python train.py --num_attention_heads=14 --head_dim=64 --vocab_size=32768 --attn_scale=0.125 --init_std_qkv=0.0209 --init_std_down=0.0299 --learning_rate=0.00506 --max_grad_norm=0.5 --decay_fraction=1.0 --batch_tokens=65536 --max_steps=11078 --dataset="wikipedia_en"
Each number is 128 + 32 x the weight over its row's rms, rounded and kept within 0 to 255. Layers, rows and columns count from 0. Numbers have three digits each. The size before them is the row's rms in percent of the matrix's.

# layer 6 MLP gate, 4800x896, rms 0.0299, rows 3013-3084, columns 0-63
100:117102127104153136159141167078091099149136137098111102138109125119054106103130125094102109094161074132169176119146124110120089177053103117103170171114130132091126173122148175119116117121130080
103:122096105132188115134136130103106150085153118123107136086151164135138115069125164091102148141114130089110092118133115095078139131138114129105064131118102135180132160160125145105113086092154152
101:040152074163105153167102068126144135096137160099109119130118150122164101090099150147146140094121140193089132161122119085166174127130163153144110118070131107091139136130132133183160105108103128
098:185118133117189137112137098177113132171182160143136174117171136016132140149113070174197091144127175077155132132070089094090184121112170135079122127189101139090108152087102149131104041148152123
098:092136095173144127176167093150073119135127199104161177116109095091130105117140075100121131131134109098080082077119201126148161080117133114104050134122094092096131159151143135086153092142144103
101:156131096117155102112138113167126118143107136154118145111149094108161118128161123114173167070114097129071126136047088082115119111171150152151118212119118168111080130137127109136088123165081198
096:109138127117113167145129112148106125155135167144120146160114181123197152120110138156168147093111173138127107170148151107142137058105194146063097128112156155082114171062117072128072103145142135
105:134160115096081095086128151130147148141147125064145166125159160125170173104136083083187127083116117140141126201126162183108132091155145149080113134129147100099168107095076106150130101087111140
099:143164144100108119124106116116140136086128144193095124147152124093147122139141169192111208153143157082138087104149114052186102152076124048164085123085145063135062108143107119094125115147117136
099:209173133172098136097116159147120137143150130103134122141121123165131107090116182119157163124088114114113105170122169048159143099099158123072092121138084103102119156117127127089091048133131131
099:164152221121119150124124132084136105126096138087120142149158155150135119061179114150093102126097138149108118128163138129201120179180119129119125135152071149100105086159169090119066136167101129
103:109108103145146156163090152155120177075133106097110132121108089097177126156093111188128090099129111135116065093074215020119096155133187099143181080107131137079094154137127135117123127116088126
100:132121129156167082148175116101068116172173127141150147091131128176168073062108118118121185152137145123141193104102133151124173100126209098147113183118126119160180100130126066110184111145130104
098:117147173130137138120190156101091125161165071133099117084112097129121144132108145144158129158168173099069112125119129115116200108167119137099145151138155127130167150178113108138074131102147107
105:160139134120141138169143118189124128094129126125129121180125122120190078123157087137117085098151139029142113128099143062112071131122124139107092151088154139181135218066052143121090130147184169
098:135169084129152055170155148096188148097066172147144119117175189064146152095095127114139137042051155148108110126087175068119098124110145189113103119102186109147174133106124099125064154110160155
093:087159159168187100114142171164152149108141159116085199056111129180117132123154115148141182138142177087159191153102184159160146132112130123097125136042156199071152173142146082137187132182101087
103:144118116158081129114137097150078116127109193146093113133157108130164107120184102116107105178130110141139117188149099173087133138151098106083138166146063133122177148171124132094089107095141132
101:112152156177045163189197156112114084196191032128177074170136126120107129145163089127146133114125077145119066119068093090148163137137124104129063131095175089131111113143119190168104128100135110
097:124097104092152077109177114120098131112063134130163089099152088134107142087150153152162094155081133141112139103130156173131119118113137137106109143199137111091120139128100078124174107107160076
106:129151105146136071161181092103105099119107164173164125083088118089121166100155063096124046142152127128119192133140072191155127129110156098105101160139092122097156145158173137124111138100101170
103:132151104137147113171051105102134165126098118147125065112143142171147139067112089100136155139137131167195158108107175122173180105130085176145162125107167094163123141142103095159150099145128132
105:110181120148152100211088100079124105117169158160063123106138152174153134069098110104092117121081086137106060152103164119135115131135131174122211165086121149146086147148122146177153163154095103
100:120103136137145149156136211118120128091123130102051131114146115118165096166111165077147070124152119140186167097066144148137137152112140138133131149070127110139127146091101156070141124157134092
104:135105091122117062144180161189101194164144118143142099091127147097109098124088094130200125110103120081146152103107130113094175134159212147164128135081150065135153147086160123123081095125071121
101:146103131105098146114191061097125128133158112092162116180106140091127168149092147086154141120143127107151143180143189155115117064127159138213096117121130118068127129125159191130145179056139129
100:118133173108133096178140155038129125120139097133084149147129110150114135042114188134093131177132105191141084143168155187092138134085118132099104084190186142159150180131139143082046141126091132
099:113145148104127160128142153122061147098123145122145160035152092089122171120188109089119058095145100143170151157155165149093165083172104108135085110155127111133119147130148127060232129134128133
099:139136084111166123130162154178115136116132138121144111110126152119135163115073147121169141149154129127120103155085085118121157080126140121160160137134139104120149147143131159062128079177180130
100:164134118156153118136118101056125114166174175160113100139112131097132115140174121157114076187134102156063142160172184175153082129145142083181157111122102082129195117147172131150063122062123160
100:141132139084174086133116107133095212138173152154131129171127128093162166104145077095128179108049119099094111080098100107115181160101123074158124173135167089117135152141060137132178071175161144
099:090139084142071124167098128136191104114117142042075078159129167122084136125125120100140119132089101136141190164086131107075058106196107151126073043129171127060126087156150120076143080105134095
101:133155098156112214125113149107079125158191071134075143116181090124139176079111175136164129135104166102102144142156174195150073076053169153142152121154164147103182095109132120111107160089137144
102:077118133100072173139147176162136130109227153150140192113146130158163163167129097101081101129115143145109127111109138105119151180102153122127077153119091159099141137182147109073159118126236190
098:115162168112101106139058118145087109138150099149103135135093146144163185113152092087154117148147122138194068125075161151164090146149112110089168163071113149105159152102128163065119143149180170
097:101110130092125068101097172101131072158179113115138130144129132106125124147182114105085102076129094128154153132134137124117172122120084135095125141141054053108125124104179107145063205137100146
099:085149119183187199138149143076118165095113113091137159082128159089081184133103102063188186159136110094095128097175113102117035122136146104149110098093154096129164102107094120078163168123166105
100:095143141126104106171118049107119158121185138115104067149162183154175126166089137159142120084168190155173065076158148114132150164151167166138106171177122133145146151156154068118131108114112140
095:152140101153177153131110131090102174094173119120148104108141093125165082084195185125140100105089116139124150158104149150150128116138102120081104127109141102062133172062109136119137133109214179
098:138097110125137133218119153102153087065096167154128104140151187198157203072112099179108126126111123113092061148118141159072148118120137078081104138088123091118133100127099088145113088177134117
102:159167110134133047102112124179143090184145142175137169098144115138178213093092098095157136091114187089087114101136078136135143141125149118159150167065143140117211109119085104084117021113162121
094:118177175114130088143121112132144111084118124125159126135084088090113130150147177135130155129146121126135152104094165166147151132179103109168128107103153109125106121139094160095124127101165129
098:153159167155136117128104133150169130096151181169080107106129103100149161052099150086134129145151177159084082139139164146147120188156087209094066133098184093086134093103120092150059165105051155
103:082129156124098188194133087165071089087153106157109201142142086097120158096150096138118157117139164145146109148107155111082135153119159140145118128170030084090101143154070146126069111136123211
100:151127153115084120113167096096128117116137128061143131107162119106168183099158107128110105131122066121097124137124123118178112129141116122117139115141205070108134194108116198174140109097124169
101:120176089118166140164095067102155171166094158150072126172134101126135119132170135099120054096155073124122078185152116097170109109128134111079099116087142155177105163146116183177127105107185158
101:131185040156201134145097157161115121079100099133147179102110106150118166102155128180105142121139181091070116108115075162179158158120093113059138130174102105084176172143102107175103096156103155
102:173087093168095081165086149158179122124131144126139126112197131141122104098144134146122157128187104143133137091154112163127107132162141118144144137177118047105133108113090043094107103055134144
100:095119169170145101128115174130091155215088167157109101153115127155119119106133147138152090148123181149146089138178111101152068082075098122086078104114165140136159203132136110076098164120071157
098:148104134147110140071139142087133159113104162164098115132135133135076148094123142147209106129072090059119104161159111136108113165087146130121159122083169112146131140122110137123094154076131156
102:182139175135158179229179076084089114116166080154113101145176127129128114084175173175195095163159165135140057168127115168152087160134143143137127159162159073149072125117133103139139104100152161
093:160136160069081099124120109138110089153132176106092137059135120135126158147105075154115065181136093157160133095086124116097132102083114156137125088180120144089124115081108122124131095108089128
104:135140115177132077162139107128113168167169144105146056192152167155114178131128128094106138096160140184121092129113076151115110094098129118132083092078134127098103144156201110135107123147135176
096:106151154107185119127096126140119136142131175128062177119110138150131146105115099169138067123120103088139131113125129134081087138162108084151104130124149109120144086077128067136077095118150178
098:105086104155119107095114112119117142138162106132140113159082163102186097064078117122077135096143119107138067156124122055185155111212165139070077149167079139194085154091124147067094123077085154
102:190044107147133168136151085086177107118171097116119145081147205122126159072140067119111122180131087155094156126119145118122122109175115177118107109067100126218145113133150167132145198126099097
102:126080170089167115156132124115176134162133101159165087178145175158137110101164106093173108129136108121083108097183110130119088105153137144141143140074183187144110165126127086136126131133116155
098:146151126129066073161131140111166162147128093186148081150150143131073091127087183129155096135177108123094105119108126113113139106179085167144182143104163142097161071104134048127108125077081140
102:146114091146121114142093127120054139143155139055178122064088111134166112114065091158126141188113136142052118117079137140167171158153153139161140118159107155080116128134072129079099107118141139
101:165136148129129130176177165161121138128140097168140104107158149128114195129150129104110142169138132106152070172121139114114161107196138166119083101119043121117106089161163175090148132118180159
101:140134135145145162113165115132128101184108086156094143140148083060147165138128107153141124174101150153112133134078074129153161131083121132077128131090154096116112155076133120082128142132128164
099:165115101128103128127109166111133129075137129180106122114154098058187074083137156161118115160122148170098173104122125056114096097104109161083105133098081152090152103184134077074088201149158169
097:156175106165154123125083163122156173109207196128141129123136100123146244152143091130181081167126077194118077105088170076183129136178210140120129133114125130146101131065098077172161134124112107
104:159108098170142129095068119099154087127146167141083103092119051152132136168143131126161154131143167135078175163119160150120125150142147216119114118157123096143107158118112067137141119156136132
103:089112102125129176168093106085144112109129131168090110100091137138165137142136120140078103137144160090138056115125089131107153109158132158102104177131121153151113153066112101157104171127213175
101:124153119141184180138134142100102091144116109162126127154142181171124147087141149104134144072053167138098125120076115100119163121118137158124087085074101092133157099113128111128120145147104127
102:120154055157145099150151138090168185112095138085081111210149154153102109146173145172127117123103130121098120120082116078091122103136163113153133108105130121137126082101111111110144105097154162
105:144218091173150154097096202132082124138114103084122116170123103136141165114150182050121145083163137155127141134151133137101115103165145104117109147142126087135158075102104139133137050129099154
099:101083103156066154110134163140126132094109066174114151145100135124201193078107110095148147173131129143119151093128172100105151101134125114068112108129114083170116089144101095066098123118117105
102:070104102062091104153169147133077165145115094166097168186136132144171183130127198130116120101157116152090078152134112137122091104131145108156180191106070165041109111101123174076078193141078115
102:099073131095151097088089166099084110156151099148107144145133147181121179114160116129078141131191096123088133099191127116133134143139118091148110133093189075114148154100115159132140072138144179
098:157089142114142171143128110135164161149181132149130130140135170060095153074186145147122149103086143112127189103143113129104144085193152109124043126133175109142095093084084117126102099122152157
# layer 6 MLP up, 4800x896, rms 0.0299, rows 3013-3083, columns 0-63
102:141098150138142099125128121121142113123135168126246153136148193125139106093128105102145113148124118129067104179135105126159154092135158126144094133091117099138141133166117119111154119136152113
108:154178102173194158174078131142131157076086134126148141142147156162077100125146126113141165119124153124130127110136127124134129163099118147132120160158133162117093127105103118126090157102132122
105:224121102164193163165126156161162091157169115158137164096097134130053071110090109086134094088149177091116107111138086086087198085160093128134117152129145097170122110092134133171187143124121098
097:160073103111138122140149160102182135073137101127134094151121138122154105100124129119151081132129132147118139103149145086103074101144156122114080134153110110135106088146132151064090179160134146
100:149178144110154176142079147135147107127097112111059136143131133170083120132120200155144185090134175105178102156155194140124125139103146139079139136090119128189069120105118133141098220121123183
112:115086104157114189116079073132099120098162136100117197094099183112133174123079126187072159138078142138172097156162180129073173096080139068119135073162102146118133090096121113159127096109157083
096:133097151134154066042085114100096119127153123130124129149070111096142142077166134129166135158073160146119107117168160041097163153128133073089088177143090061118144168143177122177105053137077108
105:137137166096122096130126081149127121093150124190159112144110072140135077126186118147069119145061127185081184103112101114149089153100113173153093152102144140073132129195114179115119171139166067
097:079203103167147105183093091087135109129142124122157151109140111108127153105180164105161128088147155181150154158148135066121132147157159183103143147149116081113177167135115132163109143146193124
102:141152122144125111081194130153146057111122112107153157150099104056070147152088132076129172114128129119084126150135150190098105065102128109148116150108082075099113171139126072127063167102123126
096:114114104166088138130093080131126088064108220112053163137161116110128115130117107102154105088199078219128177060105135107091215069132124124164118073146113161106099066130119143110155175153119077
104:194117165127202168183120131120102124174192111198103111118112106109144116098131139114134092178091140125153108133116144180120104138100118105128155125139099152118146187137088063119119144079178123
099:112111102074154145143185120130122133119143055094139047131145135077059098147193127175105173113151097062175088099119115126131134185171115155093098151111032098117152153141125152115133178123136130
096:109124129141091154121126095140110134064138135146177130125191108123124149178117034065109137166154060126152127133132136114128139162134104160092123093122133070153155190130172141115083124152111096
110:082093138168132136180159148178105109083111149103129170091150105135186131183058109127145108119101076079065081118119104065138119113147113111105128094103218090126162135094142112168165096109130152
097:089098150100126113143100156080062123113098138124091143116091115149087155146094144185115186113162118086143134106179134153168106150132167104126166108091098122124126102143155156081142129154027208
093:113162110130167199103137098102142152113152108105075128116118164111121118108126118099100126157060142115098081147085137056135082107113127176166150135169067120109186129087088141148094109117145168
102:158129135067159175117134119149178092164085092066150074123138124138065113133096148119078107123048135145138141121181148155188095112106149099079177184126143086160063160126070106165124149155130126
106:138114101144177082105104167128141207117095167121091192112134068138163104087066141092152110110150181113103159111195165177144163107134163112115153095121116123119165141104151091095116143142111095
097:102160087119133100182096046115093152139134181139160148221140146147168108112179117070156128127055155127111153072073097176138108083163113166142170081130181057037105179150150046144152175128108136
106:166115094165123086118150122124176178137082087209158133157135122137154102114126144179176140151154116085109086063149093114089129089148144126084164099073113117135108104173107202137191178102143161
103:123092102133161121134117145093113134167104188181128149140123150202149153122102139077169102147132102118112126160126143104084121121117170117097124121136053154050115098173058127144119129114161162
109:092108102104186070107152136128114129126095153098143133159137128183187092167189146138174125080098099079164151096093118101067126133133131074108136106142190188100171167136118191086189095078085154
103:139059143149167119144103139160147100114158127160142170073117129111198108136133093162145123126123118110137107131115151150139107148086123101159160114096122110122166171152115126140096136103178073
102:069147131141136141099199149096061086107134150104176172082059133120121087151068170176096098090111090101073184158130157084115053108116225124138121122154098087150137141137073125079119106106076122
107:143156119133184170141144116132141143181159148111138082149123073103191145103203069176107123080108128111128151099154115095152116156159146056073099124051136150105122096172102088153163155147172218
097:151078118132142133144097101155070174086145141139162123095168144145132077112110067167102157172130148121099131139126183106121148122216158148111174153069174110176105118121153112153111110089132141
100:169113177141150047118136153162057117165153111150107150111094144107124074140142131120180155188083147150150142151075118146120112086153136150124101208123129141147080125123102130160074086176158089
100:101160110162178103124139098108122130149112162098153144143085170091132112129162079134176183091104149103136141114113149142101138145109105117117145124094129126186171135124114113109177140122142200
099:137123100114093182105159114171146068211112100115142115092050123129068152124092128114130099091086087141184149124118114164191171067194148064122060135149053113146057151098123168081163130163156110
109:112090058162080167108093091096148083141121157044138158116123160196187159174128157099141094171105151109104183159159129097140125046126114191101102104100129163133105103116154113113149097116088106
095:112089119132096157058070116127129092073102154146100145134130121166096075144122136149160137197116183127075154064185168111163158086188145143123149079131116164201141163225118123175123161159081131
099:118056119132158123199119134142105091117098131168129113096144125152155126182118107144166056136118115129095142122113163105122116121098113159141121116121177123154143109094154137130166172134109137
100:150109203128157095125101106121150160049084189167121140168133119132151085165151119132149121076114148086148201196141186086177115132151161153150090129113107101143159107119143149132152147090128177
097:080145154161111179122132122120154145201152129200116135152169083122188163089118178172077136088142142113094126091147110102156099139122126196133126159103150147150101141109057156148181079129212149
099:084147121152092099160138135075171148125132121195137096136184163128146124128108063107190139101159090103140094153129178115101138124125085083160118148116130172155156084100120155168131140109110140
097:109131146056140196215116134206141124181110139132135083108117086119147177149196103113126040114112112104099173122113157169143102173074131152131128147142028129092104124169120124139146146116172141
100:141123092085130084113142156095114153120117170122151048092116111173116081100153114138143088095109162172206109099104128073096156111180145082132107169081128101117136111133142064122142191143131182
104:128091171168195112065136130137134165153137120154098099182154094117138197142132178103124190079081104108114171139150163155173094120112140108085136158151123122182133111147129119157080092129102113
102:212101126127074169079065116143166161188174156163133117165097121200126145143120132132112147120171152187093134112129104141081133076135068175095106149182149158137139125134166046168114106068132170
105:109145104130150165131109176116070144124115116077124071087143147108128093059124146063087082148080117143142121131093152111125104114109133160116115127159136130113073118120167135138100167081155110
094:114159163126070070185126161143099115187146076197092115178127160121113109105157175147115076082150198110130170120167137133137062093108107167112130129147151080130127132135141127093087085057118138
098:103114083122083134154093201121125179121101133101153131179113187128065119121131116138125095109126143121074144183150124148070101114108140125145083103121114144149128165141132149146178119161058150
103:123141095128100106120171159208123177135120120125152085085124115139189133095116152127137109109121072128118088136151082141091127122123178065094177156146168112131087123112117153165128170124113165
099:147086190159135052062117136131123080157130164125077149122181148136124147188088107139092153061190111106164115188137144170093084198093154121119152083128160088117199143021174117149106150115126121
099:131135127080094141127092098129109146151113122132108064147134158160115107162170119111144155165160082128147089120112087125145178082070149120126123150131143120129062121135113110167147100101056173
102:082111074107181149101115182121134070148095096130116179141156159108096126094118169138161082128127174074158071068129084124088116183156151108137119127141149150075103145128133105111080104120174135
100:108146145127119120168124158128130147093146233176079141162110122169169177135152083160151144112152109154158105203119116170106098157156142137233081113095109179124182115147133168139066161148107151
099:135122191140159126133172140134200067142155056153066133122162121143127144116111086086147111123124121130156100113152211149093205167119157167099157120122071135111138119140060122109142144121079121
099:126129086132117105129191068131171161123121111177126153142114170128109178117110115146127092141157130154107126157180170134149120069103203088098170119162114098146129103164166139124135090172171129
097:141064159118122090120132067078119174136088065092091101139111105116166180148100179120147084110086153132095106124161086172113105130199174158173112208105175154115139140122169130078111097116136127
091:193138137058144152145183119145072125088099164118107093149123126129172118096123120119130102114183129108204154140137100148163133104074118176196149119133098120125109125158141161138205105097158128
102:075175126121110093147125092132126079124049128140129152083140072133112091131122121135101093120191151111123064117083131107127108183204160161086154111119148117198177143079100070086082164070088160
102:115185125144122091109120125150106095103077125124188128097210096134105118152123113094115138085071159175117089174079119116067145156098168128156123191223179043125187076135132131111131118103124134
100:134131117120134099082085102097138145122159160179081138119070178123121134074131062136145136152131127131107125150077149073133146104189206122091156102127118155110124116157157122180152070143091120
100:125105165165123085138128132140128110082155123149132189087077107158150123125111124069138143100130157104116102056098143121161111099153105095102174135102155138145077078094094123091116126135096137
103:117196130165073150123115192137158115192142133178075135102130090142156114121102146092149100206134136150143107098175108140154127125081097151087144124144131159184173104080141121108156143111076095
096:135112141142153185125159121172082163076151091143185176123130113088104089145133145132159117105174114113178091104096153124155084140178080124100129129134165173121035144132164136184141164054146118
110:131166108139147161119124141137199086101121108137084165126171073067123134081151126118167128096110151113138098134110153100087135151132104083101130140113121106143128119157096100196144157169088131
103:139124134183126069110131076095102104164189114158103113124108073090152127091130164123144085111153195095094181114102147148123141125120156090081190180105173126143135121143097123178169153123100190
101:187147088155199123106112148138143159097185152120101110134146157178152161114114155156108084114115125120093169144143128061099131117174150127097121090153109155173128107140148182200115107113098172
096:131113160094125105123187158118107140111074126095103116084112166115153125121131132131119168151108030133149125104081093094073099140122127149150112097052130128181124056070121046142094137108054166
098:093127087115153141108165121089138070097088126156110098173105137148173133104101110150159160070129163070112142127132107132144134143068108069115139140091141096043104139097208180115123119097125160
105:162128095141167076105094139172123137112159115160108160091078115145102132124117148106151167144163110120145179133117107084163134125123149174100107152091111140138164154132147081127134167160162140
104:098157119102128163109119103073090159123139163159175174158081137182148213145107090102094148181131140140170133136152051160113186075139077165127130150134086167107135147093132110099088079135132120
097:135133149175156163056156105117160157115112137123142141076166091095082065129160142156158139142121075099096099111091080221107153222149142145150139114141148158150101090131170154138156134092137116
101:132164126074115171102120117053154189176086143120118081102109142140136136110146174146186142113024125073140202102156106170124151173111059141176162145138082107122119084101123093146052149032145126
104:155142091105105145116130141118097126103095081091121128122110144116158133149102060150120089148133145143149187090143125148100161155157088085150121114144094119103162116119136191143118156122112101
098:183126142096140169114149122117055090132162086103110169131111072073144153116127110098105124157125145127119144077085074152138126059156165060112097107121126131111129135134098132118106108128122150
103:188109132199122236131072125141142133086096124149175117093119102172166146129133122151146114137104143135147142120112157127183150144150112104150107101152194116158191183063123162150079050131178165
105:066104072129134118110121143134168124144136110130115131154129160118163106069128142137138133142174118117122130123140160099131121119146153034070068093143156062132167182105132090191073206104211134
# layer 6 MLP down (transposed), 4800x896, rms 0.0299, rows 3013-3083, columns 0-63
097:131105142093156184147094154114071128185130118137110071137135088106089146151133159115096104125175096119159172158145158074102086157085059136131158160129156118144148115063105153136128144139107126
103:102143209118166147120118135116113113127040152165156120128092130124097117146127122125089139122153140117128115108141100146116066159113089091175143122076172120075148125113110127090181134122081184
102:117130088081138115123129131186086138178098170141145126149095169130116152116145125134090152121196166155167133147136074160104119151044063086103098211116130142174175120135127149110149055069120093
096:094105123157101125141161192176095136139125154123157156129095161121121161164124135149139180135139093133138069102150099134180144156063090121060170138082106139150149153110092129180162137148195157
097:075181064165137164140128116100171117088129153116075158129138106103107170067076183103093133159141150162162133108215146103070108108109136102097128176127142108112106126135135159093170131197106133
107:157154127158128140069171040127096108150220113141094122130105122130103150156135088171150120067134067158147141123053169131130152114112177131113164169073142167155118106091124152105136088129080101
096:113139099126160091110140145133162142122121156226140090154157111073156124081153182152100048134148041157117138109115150122101158166143098087124110128113091130134150204125130155120115162144104163
105:090193110174160120107145087144127119097112077127133109127082068114126097117134190162125083122123172101111150093142091080113179120109155108097076113189135078156197176138108131111096110178157137
098:134179106141203110131141108144136161083139118143119067138106127122143108141082123135168193112117104149100144135164146139136108130063136070162167085029150147124135068126027092085112098187104160
104:097149134154118088128180108099126120108103089112126204151144119112149093125137167089149111122151115117109138148171152195096039154095090154134131159082091140120105161134136050093173115068167177
096:111148164102123147131174082122077135133130061092115158166093130164150142121151178109052100138084116105129123136221091137143183112169157137082134127127114069182169143111151055157060097164102113
105:143167102149146141141061138141090178095100097127153132199169131139182133101095136133092131120081129087133149133114149122154124190255123080140107162101116177126153198110116098129134118117188128
099:108156124104175129191160149120088127131174200154137132096125139084068115108108140152092075139117151123102172162142157106130147120074103152065098131118079142120151106108106136201144137157092088
096:150176116119118114152113127148148099158150155118146099143129172157132117088114161090102109106129063145153112044128111142122072076134106151176115137085190123184145118121105081163172175122112153
109:125085146119089184133062218095070144123107151121190193093164155112086206205097148101169141144137143164169131111126088108088040151178119082113198096105112152093056152123151071118181137098141148
097:215128060144146124125126164106189092126145126127102122109150122133101060112113111070146138117107129104162085198101085105066146096156120123126099170069143061151121177064108166131141134155143079
093:127088145143111127121157132137151127167149172155142141143131072132101129163177165154192201102111125141165204114145154159226153133064114137117108145064128171114090111108132099171221141187105130
101:149096102080066051115125071157163119106161126172110113110139077134133115097135084121140087085144131079063142089078097145097176117133110159146171136168089161131165162156089114101140115078115126
099:117133000149129183180195128163139119139173130167054146141152088087132151073167136126103107146128122058096096083071136092108115059104104134112140150171103082141131140095141177091113093127103110
097:151178127079150121090172154146089131175120119180113111108121143093117124111134147146142109147098099158072091132145151143155075170090127121091159118203122125163159140094196181164133148115153159
104:178140132100161096122128116153104136134117162150090113200129109164173127129158142128151071140097125127141130109137163142115151118132153113096125153100108134142177064098124106112079144184075153
102:160173124128071125181112137077200144073135145114126103119122104111080151135069144074160149158175146122181096057118119090174185070126167171150086139074154132102103106150129102141161123163121103
107:107142148128128157101098098144127156086087097132071158116156181174118135142171155173159151121140097196110137126104181075085146103153174095157138197150179164130146133087143091119108185146101121
103:079130125111115116122115140160109158125171122133195111139121119106119079124098122075116087191116168130149152168147109116165113161074174171149101129149091160102115077213138100193138141052149183
103:096101129184160129088138125124148206149128088121107092084122115161190117175120118129153092156116138057140086178126121118147173159125125117058088131154119112130097081118145096181090179094132100
105:147153151102211194116170137094139138221197159148111083123154119162187145133186159169179090110123112122144098127130138189172141119154084154081117070120194110133097122110088137127177053090110202
098:151092121165117169131083103096136141154113106116092183137113157120126127130130220136138130108155178112068136132166137141133083119080150147096101078143129093125104161164076126116077121144097157
100:119129120117102138145049128134133113144102145109134159105125111129066110204140188122180079119133093085090158154103196143094080126138155140135130104148105125170175127062131120161165178176106147
100:132154104122213132091132110120152145071141159131122127100141191107168156114119205187146163146106122134144124093132134124112110086133080148133081084089093164182116151096096124159078072103151125
098:101093146124102103170108094098113114145161136169168101111147186161158090096074125124184155176134135140082138158130182097064148125144208174116188121132172153096090123249154117086076112145111117
104:160089190109107116130139152137165093195146126128056140154120082126181156063139107139142122105119142124113155151130127103107156164102166177087109139119173156129154126190083148117167072163134131
098:170115146098149143109180144155101140137156125107145078091120135095143152116175087167097124134120104132174138142175144120080108085142145134140111138124178113120182073119091104101111175059087140
099:111153162183152130141171067088101155090147127151119161078136141154131147164178079100151057135117113096121137096127141147133136100178116081171059145168128129123200127043090156148197168098112066
101:119152105117136126144163114119150079186098099148137088181143165116140205036175090198176142148167122121103154165077174089153150093102174123129143123209112104138084114085102118147137031103080118
097:128105100097139165093070090156188120102116214122154132130108152077080146129157092152166130109157138176118177075098110170098182070136126119095144105157138069109100085108155098093130159136129143
100:130109099087167140084166138106107103130185187094121143095131182167154093110104126105113127080092161122210091156106181121108111156076074087102116085119156065106136141136102162186115135116155137
099:087163156083110165092103128149117110120080133119169109145157197139130157075087166134137185117084084106152135166120114107124124107139074095144151147141107138126126123117066129102115185162136162
102:130159172127159126091142170162147112096058153170092134116120148182126135124084103157078120134163146139193103083137128123197150153157127101172124170122170141105153154101056106128106173041159106
102:128118181155139089116098183145099134126094137089208137129160089089143076147172132115174151118132117139154120190136165174182065130126115144110149149103109136125126147096102095132089137127160154
102:123160190083180166096100110123076217138120159141158115072176099140151071207169109127108160121068118128102157116121123162153105093129120136157102120132112112179099129104128113197143107140073152
103:160124139121160161136161089118175155099120152156146104101129099104125167116121111073155169120110109124131149142177086151135116177134160192167171129189106186141135092162080120110113074099143093
095:135129183093170128102108122096163181120149138118099165153113125099145167122108142109150119139118128105125104145146153144157133119145127106100184117072123132128126113118104137161138194146072131
100:156174157150171117164179120125167158179135134097137159129157149128129131154157127084106132159175144168079096145120118138150125077121121202182148090067135156087149158133135159065164154129118182
104:116132163087138153157192138146207155096114131067146103111129094203162112111165123115110129144160147149127121135098104106141146138155147093140102145142048138159090131062127172055173156115147097
100:129096065199111122143112121132078136137125104137141190088132175096118115074122152127140082149023051151067123155074156095128098160110103143127150163125143123171114114120121142152118105080134166
100:109122100148104103092161157116097134180065090110195160104132129070112136147168114126132152116107083174156203175118123190105137178091094219123150116127091128123109083126132054065151117126090194
100:104144171128080102124144039128134194101145169136125088153119102112077086178129122133133140152131116149161117146107179070148066112101171121113130089086163135185127072104141128098144110143108116
100:210095141146134124124147123219131093154122137141159075115108084145123107147098106126090169127125132142121186106117095105108142142169071152116129135168091098136164080118151051142160064125179116
099:093143143112119169192141094127103110160168186153139103081099145176104140106155209083129105133116084069177151071147116102101117124157097114132126113097131204188133112104080149158093203165119088
102:138108118135090153144173080062129128160128097126095092112107105147183097147182079149157141078144219126103134147124112081098106149182129160101114065177112143168099109178052178086177133126149155
097:097130146119140087161198139054113188083136098170155140151091148147098119224102111111174147193133103198153171084089128101147127132122109136105107117180113132148086079123172088151200124107140145
092:097153108165092157147108129145202129179141103129127177156114129123082153163143132162136127101095148105100105135165151105125151115183156129067142126142136088117126161092121106150096147176152136
103:135131093114164059142140067099130130107126119154062121119154103092077179221207059111113143081146114094131166125087099116078159147145164113167160109131148109091186193140191117160103121131128097
098:127133132125139089099128042148144102130134113154128077143136120058137114122122133131056090114169129137076163212057085162118111174146033143124159085172119090107101103117167195202182116058177090
099:119085134123096087075180128149163095151120089020062105156101127112125074169166152142113211158138196145158176163140198078117157099094113154111124089112152124089142098067113083198131167111174137
101:112143128154106174116046137123082189092103155158126129159109169087174175132179136152134128111141111140199123140130129200155148080134089119126143113087174145135118106195080065186137145140097130
103:117125123127121087143134144104153026189127156079204140104129186139105142112178125099091098128141130151149069079127138108147146195115072168160097153115161153167122072106137152114127149153094135
097:135200130156143112119062109117116134155146150085081105105144125157146176120128157160165135159143126168154146156135126130182121185062130121091054107137092104162132082142114148092150061112133094
103:130136134159177180209158144103141099138130121117032112150152089175099116138090136148155157140116141059114170125174072198121124062098132172131153177109094117127161105179171165090090085082152117
102:096119112125110111118148179116162122083146150143039176083119137163067100165092113096139115111093076091158152138156100086093150129161172148122184147191111132127157095107082098119173109083164156
103:134124152162091113112142123084118128137081119173132124112132097101163121148165180181134129135159073057123093101130082081154119129158106080110095098122096176099158091139157138082171105130122118
097:195146115126122115070153063120219099139146149148083145088143156126124136127158154166134123114120177170100104126061137109158064145110127092120129068121117197108123116168092122079128114130099131
099:124148084115135112157189142107179158091104150069093149162116150096145184147119149203151146063113131089139138136148133108142138097107171106137100098085147111107102142076150063148150169098191046
101:135125121102132131135115160135087137201093188145165154165130150087137148152137126154129106154134078190162057161126088099111093132145126109138115131121114142092112132089146155130059099090170149
105:112153123161087083126118152176083134126124143117169159117163146154122123090095065126157198144144123118073124118193151123150113147140120216181138037068106120116148091181151122128105137131118101
099:134091125115108113151156137103092169168144157072137156163114139107095113137100130100143107138159143067177122134140157130109100060104145096173144155122134138106122135179076099077110106150166143
102:091193114145165145096141142152093168119152153111190176126100156114192142150145155118139145119112055113131077130109117205199146167161120162146117137136078148123154114109163118166155140080167115
103:190119199136065081070143106084126103192190158111120069083145175108131143099130151187186135102137080123084146143141163116135139157088184162167132120084194106129115150146081077112131098120107158
099:137120189053121119136187154117142151103207128125156146111120136156162103125192099078178169127150108160112083121161199128148191147111145135216072142123152161129090158082104157097159150083149125
103:147064109108077143152123142121072113167156166120123145133085090148182198154097115054020115099104109116126090180128161161113091110136163100114151085170126166095147165144104137147147141145132084
104:139079124095171157178167120112136100109088073160134135160084136125137067128104096108189048143109122048115108120073116076119176103107147077137124098123105068137177133191097050091187074096089130